Each number is 128 + 24 x the weight over its row's rms, rounded and kept within 0 to 255. Layers, rows and columns count from 0. The size above them is the row's rms in percent of the matrix's.

# layer 9 MLP down, 128x512, rms 0.0998, rows 22-46, columns 384-511
size [115  99  97 104  98 100 101  96 100 104 100  90  98  98  96 107  99 100  96 103 102  95  94 108  96]
[[127 165 130 101 126 139 111 138 115 108 130  87 119 113 135 102 125 103 108 144 147 126 122 107 155  41 117 104 130 120 127 146  90 138 126 175 104 175 153 125 132 132 103 147 155 151  98 169 115 178 115 153 134 121 114 159 151 177 124 106 152 139 137 105 122 123  73 138 113 123 150  92  96 180  95 124 117 143 137 146 154 171 105 142 132 118 153 125 162 140 166 155  86 136 115 104 150 117 150 129 127  97 120 149 168 166 133 182 121 123 121 113 131 125 148 160 153 122 163 134 128 139 102 152 133 158 149 138]
 [122 140 128 152 130 119 117 176  99 128 121 115 158 127 147 171 114  89 165 151 104 139 121 186 125  59 106 125 145 149 118 139 167  95 106 123 124 118 119 142 108 115 103 103 154 140 142  81  73 144 123 163 116 110 141 111 134  62 129  64 133 140 134 182 139 131 149 112 122 112 138 146 109 112 159  99 141 185 102 103  79 120  89 112 159 121 136 164 128 115  98 111 167 120 137 108 143 108 140 174 183 137 136 137 144 108 159 111  87 141 118 150 126  68 158  74 173 117 134 110 129 121 120 128 139 115 137 119]
 [151 121 155 113 118 108 150 153 137  90 125 149  97 172 113 142 114 141 122  91 143  99 130 105 105 155 168 169  91 127 128 173 109 133 150 142 128 105 143 144 131 125 100 145 122 116 151 146 121 110 162 131 111 132 162 139 115 166 134  91  86 163 117 133  96 190 120  86 132 108 132 175 123 106 181 144 117 140 152 138 163 141 151  89 147 134 110 181 119 171 126  92 143 128 149 119 105 101 144 154 128 141  87 108 153 124 153  83 148 133 116  81 162 143 117 124 113 141 167 123 135 165 105 135 104 122  99  97]
 [135 141 120 135 138 156 137  99  80  81 114 134 103  93 126  97 138 167 155 106 117 120 130 119 133 102 117 142 149 155 144 137 108 126 109 156 168 127 174  98  83  87  84 106 103 138 135 102  51 161 108 142 102 133  95 151 132 179 135 169 154 135 120 118 116  82 130 147 167 114 154 152 150 107 143 159 172 161 103 138 110  91  81 168 125  90  84 160 140 124 104 161 133 154 121 128 160 150 141 129 126  92 112 142 157 159 104 139 138 110 129 169  90 123  98 161 133 130  82 117 105  99 111 123 121 134 104  76]
 [125 132 145 111  75 133 149 118 157 107 117  98 110 104 114 153 145 122 121 157 147 122 174 141 137 136 125 124 162 136 140 121  91  99 124 106 113 169 147 125 109 102 187 134 110 103 114 103 108 169 145 131 142  98 128 126 143 151 141 104 164 163 112 137 127 153 120  93 143 119 142 106 133 137 118 169 109  85  83 154 150 144 123  97 125 129 116 140 111 119 122 144 115 180 142 141 156 140 162 129 171 143  92 134 126 114 158 118 130 114 119 160  76 168  98 119 157 133 110 150 134 108 132 136 113 127 151 128]
 [111 121 132 138 135 158 101 160  79 136 138 112 133 163 161 142 124 120 137 153 124 141 161 125 121 120  93  99 120 156 138 115 102 125 121 109 121 136 174 152 102 168  68 138 138 131 158 112 147 164  98  83 160  82 150 104 166  71 145 149 129 128 147 142 136 131 164 167 113 136  85 154 119  81 105 122 147 107 149 122 125  45 137  90 127 137 115 103 120 103 130 163 115 140 127 158 121 143  88  97 155 198 164 146  79 124 114 152 152 127  56 156  82 120  86 130 116 131 134 124 148 124 145 155 126 139 109 111]
 [162 114 160 176 143 109 171 126 148 144 146 138 138 147 118 160 117 146 114 102  91 116 136 133 111 150 124 121 103 163 165 164 102 141 148  79 142 151 125 170 107 102 140 144 130 127 139 151 130 113 133  72 138 169 114 119 138 138 117 148 101 128 140 124 131 136 117 124 100  85 144 121 125 119 122 150 121 109 159 133 104 134 102  79 108 122  84 121 113 158 128 105 161  99 112 218  96 146 104 141  85 136 140 128 145 113 134 101 119 175 100 130 112 159 119 143 156 134 144 144 167 158  99 118 124 172  87  86]
 [120 116 114 120 114 173  77 144  84 123 160 177 150 140 124 120 103 135 125 121 154 154 132 115 134 133 123 134 137 143 148 113 166 152 156 128 114 159 123  97 122  91  99 143 128  80 130 131 112 110 111 152 121 127  59 144  83 103 133 110  96 145  97 156 135 132 209 127 110 117 136  90 116 164 119 168  97 140 145 170 114 127 145 116 144 159 140  55 167 157 133 172 134 146 162 173 101 144 145 129 150 143 139 125 181 141 142 104 158 125  99 103 155 101 101 126 146 165 118 183  98 120 169 140 150 151 142 132]
 [125 118 139 128 159 134 158 151 193  95 119 131 107 166 147 125 148 132 134 122 123 129 104  89 137  83 123 101 138 140  80 113 120 143 118 123 136 117 132 154 116 127 152 143 148 106 111 147 159 148 120 158 118  78 123 152 141 150 148 157 138 124  95 111 133 164 128 145 145 132 121  97 103 153 107 140 109 126 151 119 124 187  96 102  98 107 143 143 128 123 169 131 108 169 139  72 152 111 110 138 127 133  75 111  90 158  83 133  98  79 102 105 120 106 165 116 130 109 118 151 181 146  80 146 136 146 148 113]
 [165 139 105 122 154 118 198 140  97 122 120 114 120 168 122 132 130 139 165 125 140  77 125 104 135 176 143 110 145 111 124 174 174 131  97 114 119 114 114 152 129  97 122 120 131 101 136 134  93 107  88 147 146 150 104  97 116 142 151 103 153 139 101 146 113 148 136 117 138 147 144 119 121 144  94 128 113  84 126 128 141  76 133 160 131 139 126 102 104 174 174 143 149 157 125 128 138 144 120 111 146 132 110 100 145 103 157 125 145  97 126 133 133  81 136 149 123  85 106 146 120 121 146 163  85  99 173 135]
 [ 97  79 174 114 197  86 171 175  91 128 150  77 141 125 119 148 141 114 129 106 111 108 137 115 123 143 134 133 145 134 145 115  98 172 169  85 115 128 130  83 120 125 117  94 185 114 133 120 166  89 164 139 143  95 153 163 125  99  98  78 100 106 116 117 117 179 122 139 108 191 115 129  99  98 147 104  90 122 169 138 116 102 160 102 127 101 121 110 140 130  95 129  76 138 160 118 143  88 157 132 126  98 153 107 138 125 162 132 161 135 123 112 108 130 145 108 163 128 126 141 116 137 102 114 125 111  85 141]
 [138 140 101 128  84 114  93 138 161 123 111 141 105 149 139 124 148  85 131  93 158 115 119 139 141 150 156 138 128 118 150 133 126 122 132 128 121 135 173 134  67 120 147 152 120 153 139 144 128  86 132 126 122 124 138 129 130 114  98 169 160  92  92 146 112 147 166 126 179 159 105 121 147 126 112  64 165 139 115 160 146 112 133 170 102 113 144 115 142 147 152 110 145  89 167  93  93 117  59 175 144  87 128 142 121 116 142 139 104 145  80  94 150 166 123 101 132 138 131 108 138 151 143 119 138 134 131  98]
 [ 83 151  80 120 120  96 168 122 130 109 116 135  99  94 108 146 121 129 104 102 104 152 168 109 162 146 117 145 140 133 115 152 118 126 100 118 141 160 151 123 131 104 152 155 120 141 130 102 145 170 147 112 131 145 114 134  79 103 152 108 131 109 152 124  96  86 110 107 112 157 122 124 132 127 161 170 113 131 141  99  94 137  90 129  88 133 118 144 139 134 155 128 134 151 147  77 146 147 181  83  93 117 109 123 137 166 125 140 128 145 119 131 138 130 113  93 153 138  70 146 128 136 152 143 135 120 150 111]
 [130 133 129  86  88 118  99 126 166 145 144 148  85 140 133 126 115 115 133 132 127 143 142 152 129 170 102 122 125 127 161 143 147 140 175 136 118 175 141 152 154 112 112 101 111 130 128 148  89 149 154 117 122 107 123 139 111 115 164  82 120 132 126 165 127 121 135 136 156 147 125 139 136 145 119 167 132 109  82 144 111  96 156 140  99  98 120 120 149 162 143 120 131 162 162 129 121 163 185 162 161 138 147 149 151 130 119 133 132  79  59  97 110 130 142 125 159 147 136 111 135 129 157  82 128 162  97 118]
 [146 120 142 139 169 145 133 135 125 113 116 114 157 155 102 144 123  94 146 145 131 139 137 102 151  96  81 136 142 145 147 137 156 130 120 132 162 114 148 117 134 122 171 153 107 130 124 113 143 137 134 135 135 130 113  99 104 109 149 135 141 104 169 111 163 138 169 165 141 139 131  98  91  97 142 118 134 116  81 126 140  82 138 108  89 136 110  84 120 168 100 113  66 138  89 148 107 134 119 174  84 155 102 109 106 124 149  76 176 141 115 101  88 150 120 122 155 126 132 122 141 146 110 118 133 141 126 142]
 [160 114  92 145 117 132 136 113 127 161  99 158 135 143 136 104 138 176 111 127 130 153 117 154 124 106 157 103 116 116 153  88 131 151  68 120 100 103 141 118 132 146 137  92 104 128 153 194 141  96 116 144 152 124 136 148 161 108 170 145 110 114 140 116 132 144 149 136 154 129 154 138 140 123 110 153 134 108 166 128  99 100 156 127 167 131 152 116  88 121 142  81 149 107 116 109 142 144  95 112 124 154  99 109 145 109 108 105 129 144 151  77  92 118 128 143 110 106 102 125 201  96 169 125 177 121 108 116]
 [135  86 102 145 154 185  96 167 138 114 112  91 135 139 100 134 116 101  99  84  89 113 146 120 181 148 107 156 109 143 108 101 100 115 102 107 125 150 106  97  96 140 155 160 114 115  84 168 157  91 125 153 112 107 102 150 108 137 171 175 138 144  99  93 117 138 137 153 125 105 115  82 148 133 147  68 107 123 104 159 136 159 133  93 182 139 101 119 131 122 106 147 125 120 124 177  74 137  84  86 138 123 107 143 106 116 125 104 130 104 132 155 124 140 113  87 136 125 132 101 154 100 108 116 120 115 127 156]
 [127 119 137 137 100 119 133 114 100 122 136 133 146 153 118 118 113 135 109 120 140 117 113 106 115 167 118 165 115  91 119 122  63 136 143 137 159 106 151 111 160 125 176 165  85 146 127 103 138 106 153 110 136 129 133 105 136 133 116 134 114 136 159 124 156  98 117  92 153 128 103 115 115 120 145 159 139  81 166 106 128 107 112 118 115 100 122 118 120 169 130 145 105 108 129 141 131 129 110  99 125 145 110  92 120 136 117 134 140 125 169  86 143 146 131 128 110 119 124 148 151 161 181 125 140 142 156 114]
 [125 132 103 136 126 117 186 125  75 169 130 135 118 118 111 119  92 138 125 102 112 129 155 163 141 119 156 120 102 143 133 162 140  97 164 122 136  97  84  98 109 142 144 150 133 145 145  96 101 108 178 143 124 131 141 120 130 143 109 155 178 146 132 132 103 170  95 153 144 157 135  95 166 133 110 131 108 142 160 116 127 111 141 106 110 131 128  99 158 138 147 122 169 125 162 128 111 137 143 165 166  92 130 120 161 167 164 116 195 118 120 149  95  93 155 109 174 118 117 116 129 149 132 115 130  70 113 131]
 [164 133 141 131 173 136 117 173  91 127 125 141 134 117 125 147 160 163 101 174 115 110 137 125  83 137 132  94 149 140 138  81 146 130 110 139 148 121 162 107 111 154 146 110 163 129 104 146 151 120 148  85 152 134 112  79 115 155 126  93 100 147 110 152 123 136 117 104 137 174 107 126 125  85  73 102 119 142  90 130 130  79 132 146 133 102 116  63 107 161 101 163 121 128 131 119 134 154 157 137 148 107 135 140 116 122 150 110 121 140 122  95  99 134 135 146 122 146 126 144 124 118 126 128 140 107 184 146]
 [138 145 141 166 163 131  93 111 128 112 109 135 119 120 117 180 106 103 107 153 147 116 130 117 119 115 156 116 122 106 114 129 162 103  90 116 123 111 109 186 139 164 146 137 119 129 172 101 124 120 154 115 122 156 152 148  89 127 140 131 141  96 156 144 130 101 137 152  91 167 175 135 117 127 131 135 110 107 103 134 123 133 108 110  98 129 166 128 136 116  79 121 131 164  83 148 116 133 163 129 131 119 133  53 135 130 137 107 156 118  94 154 103  93  99 116 108 123 125 145  88 175 110 138  91 106 167 137]
 [172 152 108  99 170 143 141 148 143 142 128 138 185 123  93 171 129 139 132 108  75 163 126 150 176 111 109  84 102  87 101 134 117  92  90  85  95 144 167  78 111 144 111 127 100 174 115 119 135 132 160 158 156 127 113 131 130 135 111 110 113 158 120 133 107 151 154 119  86 124 146  99 114 113 150 125 145 138 153 165 130 154 108 163 102  91 162 172 117 110  97 134 119 114 145  99 113 162 126 133 160 116  96 116 135 148 126 105  95 118 163 102 141 126 135  85 131 102 129 121 120 127 100 104 133 125 140 130]
 [130 101 122 115 129 124  79 172 122 144  97 121 110 126 126 119 128 144 114 105 124 147 142 106 111 144 135 146  95 176 130  92 111 141 127 147 143 128 134 124  79 114 151 104 159 158  53 138  69 108 117 153  89 113 153 117 137 120 142 135 135 134 137 123  83 140 142 142 109 112 100 110 148 144 149 125 100 148 140 163  92 158 129 128 122 102 118 129 180 165 121 124 128 125 131  94 162  94 137 130 103 144 108 118 128 153 132 174  93 139 185 124 180 113  96 131 116  94 143 157 130 112 149 117  81 127 119 107]
 [129 114 127 125  88 132  95 100 113 125 133 151 124 122  94 152 140 157 167 154 159 112 150 122 134 133 121 136 125 133 126 121 125 118 151 158 156 137  94 124 112  97  87 118 137 126 104 140 150 114 100 122 111 123 168 108 139 129 145 126 119  81 158 157  97  91 122 110 100 126 110 147 180 135 122 116 128 161 149 112 140 140 126 163 104 151 122 112 123  88 171 147  85 120 155 137 132 114 116  89 149 146 135 202 140 159 108 138 127 165 122 105 136 165 110 106 146 118 123 122 136 122 166 176 149 118 153 128]
 [ 71 149 117 141 116 142 117 115 150 134 164 113 125 137 115  83 156 138 116 122 129  89 131 143 116 162 120  96 161 134 118 132 136 110 124 103 116  98 123 148 111 183 115 138  84 126  91 135 179 121 128 141 154 111 156 100  97 111 171 160 158 160 141  87 138 144 148 123 151 133 107 112 157 124 109 134 133 112 141 142 141  85 151  85 122 157 171 180  94 122 113 143 125 179 118 137  98 153 104 148 146 135 134 105 115 113 108 102 101 129 156 157 148 137 137 136 124 159 131 117 168 111 144 133  93 160 127 142]]